Part of a small language model's weights.
Size: 16 layers, width 384, 3 heads of 128 (1 for keys and values), MLP 1024 SwiGLU, vocabulary 8192, 28.3M parameters.
Architecture: RMSNorm before each block, rotary positions, tied embeddings.
Each number is 50 + 10 x the weight over its row's rms, rounded and kept within 0 to 99. Layers, rows and columns count from 0. The size before them is the row's rms in percent of the matrix's.

# gate: layer 4 MLP gate, 1024x384, rms 0.0488, rows 980-997, columns 128-255
# up: layer 4 MLP up, 1024x384, rms 0.0478, rows 980-997, columns 128-255
# down: layer 4 MLP down (transposed), 1024x384, rms 0.0483, rows 980-997, columns 128-255
gate980 099:49 57 30 49 64 53 49 43 54 49 56 59 51 45 50 56 51 60 45 53 50 61 68 51 58 43 52 24 50 53 49 38 28 42 31 59 70 40 55 43 44 56 61 57 65 57 40 59 59 51 46 61 49 48 52 40 44 52 39 67 52 38 44 47 59 30 36 44 54 45 42 58 48 63 51 31 55 63 38 49 30 32 51 52 37 64 49 57 47 51 50 50 36 44 55 78 53 56 54 62 53 43 58 61 46 52 48 54 31 54 54 55 56 72 29 36 61 55 39 50 59 38 27 44 45 44 54 56
up980 099:36 45 59 60 35 61 40 51 51 58 52 48 44 51 47 50 58 44 42 62 60 48 58 46 28 57 54 49 52 45 48 46 76 58 42 51 47 46 50 49 63 51 49 66 57 64 55 36 34 33 39 31 37 40 53 61 56 51 33 47 61 54 56 46 55 42 48 52 36 50 45 40 53 50 58 52 52 31 37 53 58 65 76 50 52 29 37 37 41 56 41 44 53 34 62 57 64 38 48 58 54 54 46 60 50 35 49 26 44 61 55 43 31 23 57 40 47 49 54 50 50 74 59 62 63 60 56 47
down980 097:52 29 61 59 43 32 67 45 57 50 37 52 67 42 48 52 61 50 47 74 53 62 61 64 35 29 61 63 42 45 39 55 56 47 57 48 31 57 46 24 43 62 56 46 29 75 63 32 56 51 38 60 44 57 54 50 53 58 60 65 21 42 56 47 34 47 46 53 39 40 47 47 48 47 56 50 52 52 47 33 46 51 51 48 52 55 41 31 45 30 50 72 47 58 53 31 41 34 53 48 53 57 62 46 50 41 45 59 54 41 51 53 43 50 55 61 61 45 61 36 44 57 50 48 48 55 58 68
gate981 102:62 42 53 48 46 48 58 41 48 68 35 48 50 38 35 59 41 65 50 44 54 49 40 62 40 38 53 51 67 62 48 39 49 57 45 41 42 58 60 52 53 40 64 52 35 46 27 58 46 46 55 60 45 27 59 49 29 44 60 49 42 57 63 65 55 53 46 42 46 44 38 58 41 48 49 44 54 45 61 71 59 61 49 43 50 42 49 57 58 51 31 46 42 49 47 49 61 51 38 54 43 73 58 31 40 41 51 35 37 43 43 59 63 45 62 32 45 42 38 68 52 49 53 53 47 46 55 55
up981 106:66 61 56 46 57 34 42 47 53 45 51 53 60 56 39 63 49 25 67 45 52 46 45 56 53 45 39 42 43 52 50 51 46 52 38 65 69 53 58 52 58 49 48 56 44 52 50 41 36 45 54 39 43 58 55 50 52 50 59 49 60 61 61 55 43 60 43 27 61 27 54 60 53 39 49 65 70 43 30 53 58 50 31 42 57 52 65 71 50 55 54 38 29 57 43 50 51 48 56 28 64 56 64 40 51 50 61 53 54 29 48 70 49 47 56 42 50 66 58 58 60 48 47 45 78 52 58 65
down981 103:61 56 43 26 46 29 50 64 61 56 33 31 51 45 54 51 53 46 40 32 57 62 69 50 43 40 56 63 59 52 44 52 59 48 59 62 63 34 50 45 40 63 34 41 40 48 47 55 33 44 43 42 59 62 45 44 58 40 47 48 46 75 33 52 40 49 51 51 39 57 55 38 44 49 68 56 65 49 49 47 50 48 65 72 51 43 59 48 41 58 45 57 51 33 42 55 57 64 45 54 45 44 52 48 60 42 52 49 58 58 37 45 50 31 33 51 43 65 71 45 36 52 49 50 59 52 81 42
gate982 090:46 45 57 58 44 48 53 47 48 50 64 55 59 45 56 41 51 59 48 50 47 50 54 73 42 50 52 45 41 46 60 37 62 49 52 63 64 35 41 58 32 48 39 54 57 45 59 47 51 33 50 40 50 49 43 34 33 65 40 44 68 59 53 50 48 74 46 40 47 47 49 54 40 53 44 55 75 58 41 52 48 32 50 41 60 42 57 44 45 70 40 68 60 54 58 53 38 37 42 50 62 57 55 54 59 54 66 44 37 48 55 47 46 59 63 52 45 69 57 56 64 50 48 60 49 70 48 65
up982 093:56 55 55 55 60 36 36 40 49 63 48 53 36 40 64 38 42 38 55 57 52 42 45 48 51 31 48 55 36 55 47 51 47 63 62 45 59 49 48 60 53 55 46 52 49 38 54 36 53 55 56 52 50 45 43 48 39 47 48 52 56 57 53 46 63 61 54 57 42 53 30 44 39 53 43 56 48 54 29 57 45 51 50 35 55 47 46 72 60 55 43 57 71 51 77 40 37 47 54 55 57 44 57 55 47 72 50 46 46 53 64 66 51 52 71 42 37 53 56 62 53 55 33 52 58 44 49 55
down982 097:53 75 64 51 36 45 34 34 62 46 66 46 57 43 22 58 70 52 34 29 28 49 38 53 26 53 59 47 58 40 55 44 46 47 34 39 44 56 39 40 63 50 51 77 68 77 46 45 53 38 39 52 42 45 52 51 54 44 35 51 52 42 44 60 46 46 48 44 62 63 53 44 59 31 42 63 64 71 48 50 56 53 55 39 48 50 45 63 69 44 40 51 51 46 53 40 47 35 47 37 44 32 55 53 59 54 55 48 60 49 74 57 54 59 37 38 59 42 49 46 36 31 25 36 52 43 46 62
gate983 102:66 48 53 41 34 58 42 48 46 54 34 52 52 54 33 46 45 66 67 61 50 40 44 55 54 67 32 58 33 47 46 40 44 54 48 46 53 59 35 36 61 64 53 39 29 77 42 66 56 55 60 45 51 42 53 43 40 63 57 40 52 58 36 67 36 47 34 37 55 56 49 61 23 58 42 53 62 49 62 44 56 46 60 47 30 61 53 56 57 54 40 42 56 61 57 48 52 39 48 52 65 53 40 61 43 32 28 34 51 51 62 60 37 65 76 53 47 54 44 63 43 65 54 60 38 66 53 41
up983 108:57 42 36 43 58 50 44 53 43 42 41 53 44 54 31 46 61 32 38 40 49 47 42 57 51 39 52 46 54 63 37 47 53 51 54 49 49 55 46 57 59 32 34 47 81 52 53 51 43 41 53 62 37 41 45 46 26 39 52 54 67 47 44 54 55 56 49 36 45 38 42 48 60 64 44 42 49 41 74 58 53 50 69 45 55 51 65 55 40 49 44 41 57 65 43 54 48 53 24 47 54 24 60 43 45 45 52 48 66 44 29 54 57 52 58 57 55 55 40 69 48 51 56 58 50 54 47 36
down983 104:50 62 58 51 37 43 43 54 42 42 40 55 49 57 50 61 67 50 53 50 53 31 61 59 47 38 42 51 39 68 44 45 40 35 59 54 48 53 42 47 68 43 50 51 43 47 54 40 53 60 61 50 36 36 34 34 26 52 46 48 63 47 42 48 41 53 52 36 70 52 43 39 33 39 21 32 38 45 63 39 62 56 54 38 48 50 48 59 40 35 34 54 56 64 71 61 52 57 42 59 50 50 59 49 43 39 59 67 54 50 59 49 53 48 45 55 53 50 61 65 46 46 46 55 52 58 49 55
gate984 095:52 51 55 49 73 53 37 54 43 50 55 53 32 57 41 44 58 41 37 52 58 64 68 54 50 40 48 59 53 50 40 57 51 60 68 39 49 35 34 61 38 52 67 46 57 62 67 40 57 50 63 35 49 53 53 42 53 57 67 52 58 45 49 40 58 35 55 56 48 51 41 66 45 32 55 58 33 55 56 47 57 57 50 53 35 46 65 50 43 66 47 22 57 42 51 50 49 47 55 67 39 60 53 61 35 64 47 43 61 56 46 51 37 51 42 45 41 44 46 55 46 61 45 60 31 52 50 52
up984 098:68 38 41 53 54 32 67 54 39 48 51 55 33 58 55 39 40 45 68 58 35 27 40 61 70 56 30 57 49 44 60 61 38 54 47 45 57 45 66 43 24 78 60 46 49 49 39 40 48 56 50 52 62 20 62 56 61 64 50 52 50 54 31 59 60 56 61 48 53 43 45 64 52 43 52 55 32 37 49 41 53 34 43 54 59 50 48 52 54 58 36 46 40 43 40 55 43 41 40 45 55 53 70 44 66 49 55 58 40 64 48 50 53 48 42 51 60 49 45 42 33 61 54 48 62 46 50 49
down984 102:54 45 55 61 60 39 36 43 50 62 42 54 46 56 59 42 44 36 56 56 68 43 40 47 46 55 44 62 54 43 48 57 50 48 35 49 52 28 51 60 40 60 57 46 47 47 49 49 45 62 25 38 41 31 56 40 51 54 59 51 39 47 48 61 55 47 62 52 54 60 56 40 69 58 54 55 58 70 49 57 48 40 17 56 22 58 58 45 48 38 46 26 44 52 33 52 43 55 38 70 39 59 63 56 39 46 48 67 53 63 61 38 34 57 69 44 45 36 34 44 48 44 38 69 43 64 59 40
gate985 108:44 57 57 54 52 55 46 32 54 40 44 76 63 40 37 40 67 54 50 40 45 52 47 43 57 31 64 45 55 47 61 57 58 52 41 54 53 29 53 41 52 40 27 47 52 41 74 51 45 62 40 51 37 54 30 48 63 46 47 47 59 69 50 52 38 50 32 39 61 48 66 63 49 59 41 48 34 35 66 48 63 32 55 67 63 45 50 56 63 60 61 53 53 42 52 33 63 62 52 45 43 51 52 64 53 57 59 48 52 49 56 55 66 39 46 61 56 53 44 44 40 58 65 39 75 50 50 58
up985 111:40 51 43 60 39 53 55 36 61 45 61 43 57 54 36 55 59 55 50 45 73 47 39 45 47 35 54 50 46 48 53 43 33 51 55 40 53 53 45 56 51 39 44 52 37 36 58 55 55 63 58 55 55 52 44 47 56 56 52 48 54 59 45 33 42 54 40 53 62 55 59 67 44 50 45 42 59 60 51 43 65 44 39 70 51 48 54 45 48 63 56 44 64 46 66 38 50 62 50 44 41 60 75 63 56 47 61 35 57 44 48 60 54 45 32 54 55 64 45 48 38 38 54 40 73 44 54 51
down985 107:41 42 47 58 35 45 49 65 47 31 74 34 52 57 37 55 76 47 59 40 58 51 57 33 31 57 43 47 33 50 50 59 29 42 46 44 53 42 33 55 32 48 42 55 43 27 38 46 39 70 55 68 57 39 64 53 50 56 57 39 70 54 51 26 61 47 44 49 68 50 69 61 48 39 41 57 53 55 45 61 64 37 46 54 72 62 71 35 44 63 44 63 57 52 62 70 48 57 64 43 50 50 73 56 46 43 62 32 48 54 42 39 71 45 40 47 53 47 68 57 59 41 65 37 63 34 52 46
gate986 093:43 63 56 48 39 50 50 51 56 54 57 53 33 54 57 73 38 49 60 60 50 22 43 52 49 59 43 51 45 38 53 48 32 54 36 57 49 51 56 30 59 60 65 48 51 61 44 68 55 35 52 41 51 78 33 33 58 59 61 64 41 31 42 52 46 37 49 28 55 45 47 44 36 66 40 60 53 45 40 42 58 47 45 53 66 59 48 52 37 59 35 57 50 39 55 46 40 47 34 50 51 60 50 48 34 37 49 58 52 47 82 54 59 69 58 49 56 42 31 44 69 51 42 45 46 26 65 41
up986 096:47 62 62 60 27 36 59 38 40 38 49 43 50 41 50 32 28 61 42 61 42 42 63 45 42 53 49 43 43 47 50 39 38 48 45 49 57 50 55 48 50 28 41 35 68 62 39 61 46 54 64 41 38 76 58 34 49 44 63 48 45 52 48 42 41 60 67 46 69 38 44 58 41 51 39 66 31 49 37 45 48 40 64 54 42 36 64 41 38 38 59 71 44 22 53 59 53 33 45 46 44 50 38 46 67 31 61 47 62 55 46 46 65 54 60 54 59 51 60 58 53 52 47 50 56 55 70 55
down986 098:31 64 47 64 34 56 41 59 39 50 62 43 45 41 48 38 35 56 53 64 37 44 40 47 45 63 61 63 61 38 51 48 51 61 45 46 42 58 44 47 71 32 54 60 49 53 55 56 53 42 47 54 31 64 39 53 50 57 48 55 56 34 49 58 55 31 41 42 58 63 25 52 51 55 59 60 53 35 41 47 56 40 55 54 65 43 34 54 44 48 62 75 62 48 50 48 71 46 38 48 44 48 39 53 65 25 46 54 63 48 58 58 43 53 48 35 47 42 44 58 45 35 47 43 65 61 52 37
gate987 101:60 43 40 44 37 48 52 44 59 57 55 50 55 37 52 40 31 46 58 55 53 51 45 60 68 47 33 42 42 47 54 55 50 62 48 49 54 45 65 44 68 55 27 58 50 44 56 41 63 41 50 34 33 38 44 33 46 58 38 47 32 52 38 30 53 43 36 51 45 40 58 42 56 45 50 28 56 36 53 57 27 53 51 48 53 49 43 50 50 45 56 34 70 58 55 52 43 70 42 38 52 49 61 33 52 47 60 48 68 69 50 54 52 41 58 58 52 51 60 38 61 59 44 45 71 35 50 69
up987 104:52 19 57 56 54 53 54 26 44 56 45 63 55 50 52 48 37 48 57 58 48 54 44 42 52 48 38 48 20 38 44 66 47 76 65 50 61 39 38 56 53 54 53 65 49 35 51 41 46 47 55 60 49 46 37 42 56 31 44 41 45 65 39 61 23 56 53 70 52 50 50 54 50 53 45 65 45 57 62 47 40 40 23 39 48 47 36 63 52 64 40 46 50 53 66 68 39 53 50 35 44 38 69 35 53 46 38 49 63 38 58 48 57 36 74 54 58 51 41 56 37 56 49 44 68 38 38 63
down987 100:65 35 68 53 57 59 37 41 42 51 51 61 55 64 50 47 25 47 51 45 44 28 51 64 59 59 37 57 79 54 61 82 46 64 49 29 56 45 50 52 53 50 56 56 41 48 52 70 53 56 49 42 52 52 50 33 45 41 51 48 53 58 39 47 48 47 48 51 39 41 54 35 45 50 60 62 51 60 54 33 57 54 61 43 49 61 46 65 39 59 50 37 55 64 65 41 40 67 50 36 55 51 47 53 60 37 21 64 50 44 51 56 78 44 48 59 38 52 57 56 47 62 43 39 48 41 57 62
gate988 104:47 40 49 55 53 44 42 47 42 56 40 56 37 66 47 63 57 49 44 46 42 38 47 51 44 51 56 57 55 57 49 40 38 43 64 63 38 30 40 55 57 41 54 60 50 51 34 75 61 45 54 53 35 50 60 43 77 45 49 44 46 57 59 61 44 40 49 52 29 57 32 34 54 51 42 39 68 56 47 60 58 28 51 54 52 59 53 53 56 38 39 52 34 52 70 64 64 41 42 56 58 48 51 41 42 46 38 67 51 62 64 57 56 53 63 46 29 48 43 39 50 54 36 51 45 66 50 47
up988 101:58 39 46 52 56 66 33 50 43 59 56 51 53 49 49 57 64 54 47 60 62 29 59 57 49 44 69 66 66 53 41 48 47 58 35 44 55 44 59 72 65 26 34 34 43 44 37 53 41 45 50 52 60 56 60 51 61 43 39 50 34 43 59 48 52 56 41 64 70 51 47 48 41 45 50 53 67 38 45 57 53 35 53 67 50 41 47 49 50 55 51 58 68 44 44 65 39 75 39 49 62 52 50 52 38 61 45 73 63 43 60 55 45 57 53 42 56 47 58 43 40 45 59 52 40 39 62 42
down988 101:44 70 52 44 25 43 45 34 43 64 44 50 41 48 56 38 76 43 44 47 45 37 38 45 48 28 50 62 51 52 56 45 42 60 52 48 43 29 36 82 70 47 38 39 60 32 53 35 40 45 51 54 43 52 46 58 60 62 25 51 34 48 48 48 45 38 37 39 53 49 53 25 49 44 62 42 53 54 35 47 33 44 70 54 35 41 35 73 43 66 36 52 58 54 43 55 65 44 48 48 63 35 60 63 53 55 61 60 69 55 45 56 63 63 61 33 42 40 55 53 45 52 46 62 48 53 46 38
gate989 108:67 63 64 59 72 57 55 59 62 62 32 47 55 47 50 50 43 51 41 43 66 43 47 33 41 44 44 62 46 43 47 63 41 63 42 43 43 51 49 74 57 51 70 46 48 44 56 53 46 35 48 61 40 63 38 46 61 63 49 40 47 41 49 48 49 49 47 58 40 44 51 42 53 56 49 54 42 51 63 45 39 58 50 55 50 61 64 36 37 61 47 37 51 57 56 58 58 35 46 35 63 48 37 52 49 43 42 35 42 61 34 32 64 58 67 62 38 43 47 45 48 72 61 55 54 39 51 54
up989 105:48 52 39 61 58 63 50 70 40 30 35 42 59 34 34 46 43 57 47 50 68 52 67 60 42 29 36 51 52 39 54 59 59 48 56 62 29 57 72 58 38 59 62 59 46 52 34 24 55 45 58 54 55 60 42 54 49 41 47 54 48 53 63 57 58 48 57 38 62 48 49 38 30 63 48 51 54 48 65 40 41 76 39 52 50 36 58 61 40 53 38 40 62 45 74 57 49 58 48 72 53 45 58 37 55 55 50 51 37 38 56 39 53 51 73 51 64 66 59 56 43 46 49 38 71 33 60 55
down989 098:63 42 47 48 61 53 65 40 52 48 51 52 47 53 42 38 48 39 59 40 57 45 58 56 43 34 32 51 33 26 48 55 62 61 46 56 48 53 55 50 56 42 54 36 35 55 59 46 14 42 46 48 47 35 45 29 55 48 32 41 61 48 63 46 40 48 50 53 59 72 47 59 47 53 56 50 58 60 64 46 51 57 42 66 54 38 40 53 56 41 60 44 32 47 59 63 56 33 60 41 38 46 55 54 40 64 48 40 39 39 68 38 38 47 68 61 65 42 56 54 38 43 54 60 39 24 59 59
gate990 099:45 30 59 57 47 59 50 37 52 47 29 24 56 51 39 70 59 59 66 53 29 55 53 59 68 57 49 56 33 49 57 38 61 45 46 63 70 57 65 57 50 47 57 59 70 39 57 40 58 63 57 53 31 56 46 44 38 53 53 49 50 40 43 44 50 59 43 54 40 33 48 50 41 44 41 44 59 52 56 49 24 52 44 45 47 47 53 57 55 64 69 44 55 69 35 37 42 65 62 45 43 44 52 67 33 47 56 69 54 45 55 55 69 60 59 61 60 50 46 54 50 67 68 50 54 48 46 47
up990 099:45 40 48 54 43 48 51 49 44 68 31 58 46 59 50 48 62 49 62 30 49 47 41 71 50 30 55 55 46 45 35 39 51 44 39 52 47 54 52 58 57 73 37 62 63 36 46 55 52 55 48 39 45 48 48 38 42 49 43 57 52 59 33 57 56 74 55 53 53 38 51 64 26 43 60 52 64 41 58 51 33 36 39 47 34 57 47 35 53 56 43 46 56 44 50 45 50 78 61 39 31 41 39 60 37 52 42 62 52 28 49 45 45 57 47 62 49 65 49 56 55 31 43 68 37 52 52 57
down990 103:58 46 54 65 53 41 63 40 48 56 44 71 22 65 50 69 59 35 46 54 64 42 38 72 39 51 59 64 35 49 40 51 61 39 35 49 64 55 38 51 54 70 34 51 55 47 63 54 47 47 60 48 43 56 46 31 44 48 71 50 50 44 53 45 33 45 58 59 59 45 48 39 37 44 43 41 43 69 48 53 63 62 54 45 33 51 57 43 56 60 59 40 51 33 66 46 52 60 63 48 36 54 41 38 71 52 58 45 59 41 60 59 34 45 49 51 41 61 42 45 42 46 52 38 52 50 41 42
gate991 094:55 38 48 43 25 35 49 61 53 33 48 46 51 53 62 66 49 50 50 60 48 31 52 61 60 58 27 61 56 41 51 49 49 55 53 39 54 64 55 54 45 60 54 44 61 70 53 45 54 45 47 54 34 46 35 58 43 68 66 68 58 54 43 59 56 40 59 34 57 55 41 52 57 25 41 82 50 50 54 58 41 51 43 37 65 52 59 48 42 51 52 47 63 63 52 41 45 50 58 39 26 28 53 42 49 36 42 23 37 48 34 32 50 53 56 42 37 50 39 51 61 47 42 53 68 48 38 49
up991 101:68 71 56 53 46 48 32 41 50 52 59 42 49 41 33 61 43 41 62 67 44 48 53 51 58 51 47 47 35 47 68 45 38 51 57 52 53 54 49 55 53 40 43 74 50 59 46 62 60 53 67 69 60 39 49 37 53 54 56 34 37 53 44 59 59 52 43 45 54 68 56 59 61 55 44 55 45 35 50 36 50 60 41 41 41 48 23 34 51 45 37 62 56 54 61 80 39 40 57 56 51 42 55 40 40 66 56 57 27 51 49 48 70 57 58 50 46 41 41 32 61 68 69 69 45 60 37 62
down991 097:58 41 51 52 39 52 36 41 67 43 60 46 46 29 49 65 48 55 66 44 34 58 48 63 47 43 49 45 36 57 52 56 48 35 41 58 57 68 59 60 40 50 61 52 52 68 53 40 48 58 50 53 41 24 40 28 47 53 59 61 32 61 46 55 43 45 40 47 54 70 42 40 70 53 42 60 66 51 69 65 22 57 47 61 39 48 45 46 48 51 60 39 46 48 41 42 45 49 44 57 38 52 65 33 46 52 56 35 47 63 44 46 39 54 46 47 38 47 41 52 52 56 50 48 53 27 53 35
gate992 108:49 64 55 67 40 57 50 44 56 44 66 44 56 49 42 42 30 45 53 31 54 31 49 48 48 60 55 46 59 67 33 53 47 48 40 57 54 32 53 30 53 52 53 45 41 60 41 55 73 44 60 39 54 44 63 53 25 43 52 42 52 48 53 44 71 51 38 50 56 49 51 61 57 54 62 52 44 56 54 71 53 47 60 32 58 39 46 56 52 49 44 47 48 38 36 37 53 60 40 41 52 55 43 43 44 69 45 53 58 44 49 56 40 28 47 44 55 50 55 30 56 50 63 48 47 43 29 71
up992 105:60 56 54 47 64 38 44 49 53 40 52 37 30 44 25 49 37 44 59 47 52 69 44 45 52 46 42 48 50 52 37 59 41 68 45 57 42 51 31 36 51 53 56 66 41 55 46 29 46 42 48 47 41 45 42 45 52 45 40 43 63 60 30 45 54 27 50 44 43 35 62 48 54 61 50 48 60 70 52 38 61 40 56 33 56 43 24 45 46 35 43 49 44 56 61 27 58 42 34 48 53 50 49 59 47 68 46 39 46 54 64 34 63 61 31 44 51 39 37 56 58 63 48 66 61 49 38 56
down992 105:55 57 46 56 54 36 40 46 50 51 46 19 24 54 48 72 33 45 73 60 52 46 44 52 45 39 30 57 49 43 49 68 49 65 52 53 37 55 36 62 63 53 56 62 51 29 59 60 61 36 33 50 46 43 45 41 41 43 51 55 34 51 46 54 60 52 41 42 81 46 61 53 53 52 56 29 53 44 62 50 59 55 48 53 45 48 58 49 39 38 46 47 34 57 52 36 42 46 28 43 62 56 42 55 50 52 59 51 51 50 60 37 51 72 49 49 46 54 47 45 56 68 62 55 67 45 66 39
gate993 093:30 66 47 39 40 67 41 67 51 38 55 25 54 37 61 58 48 44 44 61 40 45 51 55 48 37 52 47 60 46 56 49 59 50 34 34 21 52 59 51 49 50 44 53 58 48 63 46 34 45 42 49 60 38 31 34 59 39 48 37 49 41 49 51 53 44 35 63 64 56 46 60 57 41 58 55 50 40 52 24 49 41 63 46 55 37 40 50 52 68 56 56 44 37 53 35 48 46 28 40 46 36 39 30 68 41 53 51 49 63 59 49 49 56 46 39 37 50 44 43 30 49 47 54 35 63 46 47
up993 091:61 40 50 53 56 42 50 41 53 54 63 89 51 60 47 51 44 54 43 37 61 52 45 52 40 48 49 56 47 38 51 54 77 48 58 74 67 45 57 69 44 43 42 40 44 40 41 58 44 47 51 69 28 51 68 70 28 61 47 46 41 37 59 54 56 50 53 44 48 47 39 50 58 67 48 58 50 51 31 67 57 45 42 61 54 57 46 35 58 30 66 54 55 60 45 64 68 45 74 70 60 59 35 64 43 45 51 60 39 56 46 50 50 53 35 68 53 49 48 60 54 47 48 40 49 45 58 48
down993 094:64 48 54 49 49 53 54 43 58 48 66 52 43 49 49 42 44 42 37 44 49 44 42 50 48 36 48 67 48 33 50 45 54 49 47 50 50 45 63 61 58 49 62 62 55 60 60 44 50 54 38 53 41 49 58 72 42 48 61 44 32 45 52 49 64 30 41 54 58 42 69 48 51 51 64 67 67 50 49 63 36 30 69 59 58 71 56 33 32 29 58 52 49 48 51 39 52 55 55 72 47 46 43 45 37 62 54 65 54 57 37 59 40 64 51 66 59 73 58 53 21 54 44 30 51 51 42 58
gate994 097:33 62 60 34 51 42 64 41 58 51 63 59 36 49 28 50 65 47 57 62 50 43 62 46 50 59 66 42 41 49 50 56 41 64 53 62 50 55 56 67 39 46 39 55 42 51 42 62 62 60 56 54 46 41 42 51 72 47 38 46 44 37 63 65 65 55 47 43 36 42 48 58 46 69 49 52 46 50 56 56 54 58 52 49 60 52 50 58 31 67 42 53 63 57 40 54 44 52 73 59 41 49 45 63 22 40 45 51 69 48 59 17 81 43 53 51 48 64 41 44 49 37 39 43 48 51 67 65
up994 099:60 49 43 35 48 46 65 54 63 62 63 64 41 48 56 53 48 54 46 49 53 48 65 68 52 57 60 67 51 51 48 50 44 57 63 58 52 42 51 52 51 59 52 57 44 50 51 62 43 56 46 43 62 50 33 51 50 38 28 56 62 57 51 62 59 61 54 43 54 48 43 64 56 55 41 50 45 45 56 58 58 61 66 56 62 57 52 52 27 68 49 44 57 48 56 40 46 74 46 64 56 47 34 38 27 52 39 50 47 50 73 33 44 47 52 41 47 49 38 48 56 40 57 48 51 47 54 34
down994 101:47 47 58 34 33 55 51 44 54 49 53 42 51 24 48 40 31 48 56 56 68 31 68 42 51 60 39 43 49 45 33 53 53 66 50 50 46 44 48 57 63 54 58 51 43 59 46 68 57 47 44 63 45 50 51 39 50 50 46 69 62 45 35 49 51 57 64 51 58 54 54 58 43 58 41 35 64 47 53 49 53 63 64 66 61 48 49 65 34 52 41 31 53 48 52 39 45 46 42 43 58 37 62 52 44 61 41 75 33 51 33 39 59 51 57 49 54 37 46 46 66 49 58 44 59 28 65 52
gate995 096:37 62 52 44 51 47 58 37 40 49 46 39 44 62 24 70 38 39 48 51 64 67 56 47 49 56 50 47 40 55 50 64 59 50 51 49 45 47 45 70 36 34 50 68 53 63 62 38 56 65 50 33 63 60 47 51 44 47 34 55 32 63 67 55 42 41 53 65 39 60 63 51 49 60 52 33 45 48 46 55 37 42 59 68 44 48 40 48 61 45 52 44 51 40 60 63 41 48 52 65 53 49 50 56 47 39 48 60 54 50 59 67 56 44 50 35 60 56 52 49 44 55 27 58 41 50 40 46
up995 096:63 53 55 67 54 37 58 54 47 55 29 37 69 43 41 39 36 40 57 52 65 60 50 43 53 56 51 58 38 53 45 69 57 52 57 58 53 40 43 57 39 36 46 63 59 61 50 45 39 70 36 39 50 45 55 67 50 47 48 47 45 60 54 60 38 54 63 57 44 41 54 66 45 47 47 31 71 53 60 41 46 38 51 51 51 56 52 56 58 67 62 52 42 58 65 57 55 35 48 62 42 50 66 48 33 49 46 61 55 49 42 58 40 69 46 39 44 51 54 55 56 43 39 61 39 56 40 55
down995 098:52 61 39 62 52 56 34 43 50 59 46 37 61 45 44 48 49 62 71 45 50 69 41 54 29 34 56 64 48 68 45 54 31 48 55 35 33 56 39 51 46 37 51 55 46 42 35 49 53 45 39 50 48 58 50 51 52 49 41 33 41 52 35 57 63 56 55 49 43 46 50 70 44 68 46 37 63 44 74 45 58 48 41 58 59 49 62 47 37 42 39 51 58 41 34 52 43 58 51 47 46 46 48 54 46 55 46 33 42 43 34 50 49 62 43 50 67 64 34 40 45 43 42 57 43 57 52 51
gate996 097:62 50 51 58 45 62 48 50 46 39 47 49 57 38 42 51 48 32 47 37 70 63 46 39 46 55 47 39 38 51 51 64 55 50 49 45 65 59 53 55 50 61 47 51 51 47 60 78 66 34 42 36 51 31 53 48 77 37 46 42 39 43 42 52 46 52 68 59 73 42 63 65 59 37 52 42 45 52 38 62 52 48 46 46 61 59 39 63 45 44 54 58 51 62 62 42 58 31 59 42 49 38 59 24 38 47 62 41 59 44 60 70 49 47 48 56 52 51 49 43 38 65 58 50 65 59 58 54
up996 092:67 42 41 39 73 39 46 43 48 52 51 40 84 38 32 66 59 49 53 41 63 60 55 73 54 42 62 53 45 56 53 50 50 61 42 33 48 60 56 32 40 27 71 45 33 44 47 54 63 31 40 40 55 37 42 24 32 41 42 36 52 43 57 47 37 51 58 41 55 44 46 57 64 41 33 25 69 48 55 44 53 49 39 41 71 62 59 50 46 61 62 55 48 45 58 43 41 50 47 56 59 52 51 42 47 48 63 53 42 56 40 45 24 56 40 57 55 61 52 37 42 48 67 51 53 69 51 60
down996 098:49 47 57 37 46 46 42 42 50 42 58 40 58 52 54 39 40 54 57 47 53 39 51 45 56 56 64 40 48 29 52 41 62 61 56 77 45 65 39 56 41 66 45 59 47 48 42 58 43 39 43 46 45 32 47 47 44 61 43 57 54 46 55 52 47 54 56 39 70 40 52 40 55 38 40 56 57 28 53 51 52 42 68 49 46 56 31 51 47 43 46 41 34 45 36 52 45 45 63 57 57 39 45 30 45 48 50 76 47 49 37 63 44 49 43 51 39 33 40 44 50 68 50 61 67 41 48 63
gate997 092:42 42 55 37 46 46 45 48 39 37 58 57 54 60 46 53 68 32 52 51 45 45 48 62 35 47 54 50 61 53 42 40 41 45 37 66 52 63 61 40 45 66 37 46 69 51 49 61 37 54 60 57 56 42 36 45 51 55 52 63 45 51 58 46 58 55 37 59 36 61 34 47 52 54 42 46 36 45 57 55 67 59 28 36 53 44 53 56 55 57 37 49 46 36 57 51 42 45 38 71 54 48 55 46 42 48 60 32 43 53 47 37 48 55 55 30 51 58 56 47 57 59 46 33 68 56 42 58
up997 097:54 53 66 27 52 41 41 52 42 66 38 42 31 44 48 46 62 45 39 41 54 52 63 45 43 41 46 41 54 57 33 49 44 46 63 48 56 46 45 55 44 59 37 38 50 45 54 38 56 63 31 46 49 38 45 57 55 38 52 42 42 69 44 54 42 52 47 33 67 28 54 61 35 74 43 48 49 48 54 38 58 64 52 46 33 45 31 38 46 37 27 39 57 54 50 40 71 43 64 37 42 56 57 70 51 61 64 61 40 50 62 48 66 37 35 35 54 52 52 52 56 46 57 46 40 49 42 67
down997 100:44 55 50 57 48 60 38 45 48 80 32 58 35 34 52 45 52 61 40 54 65 50 37 49 34 59 31 66 37 49 46 39 56 64 44 71 60 32 64 50 46 61 51 48 48 48 47 43 44 45 55 55 56 61 72 43 54 39 43 45 54 43 50 50 42 53 51 49 46 42 40 55 43 43 49 50 43 49 49 48 55 49 64 36 40 33 31 53 45 51 60 50 59 45 48 29 39 41 46 58 51 49 42 54 25 38 57 41 63 47 39 51 51 58 38 54 50 56 51 49 39 60 54 40 43 46 56 51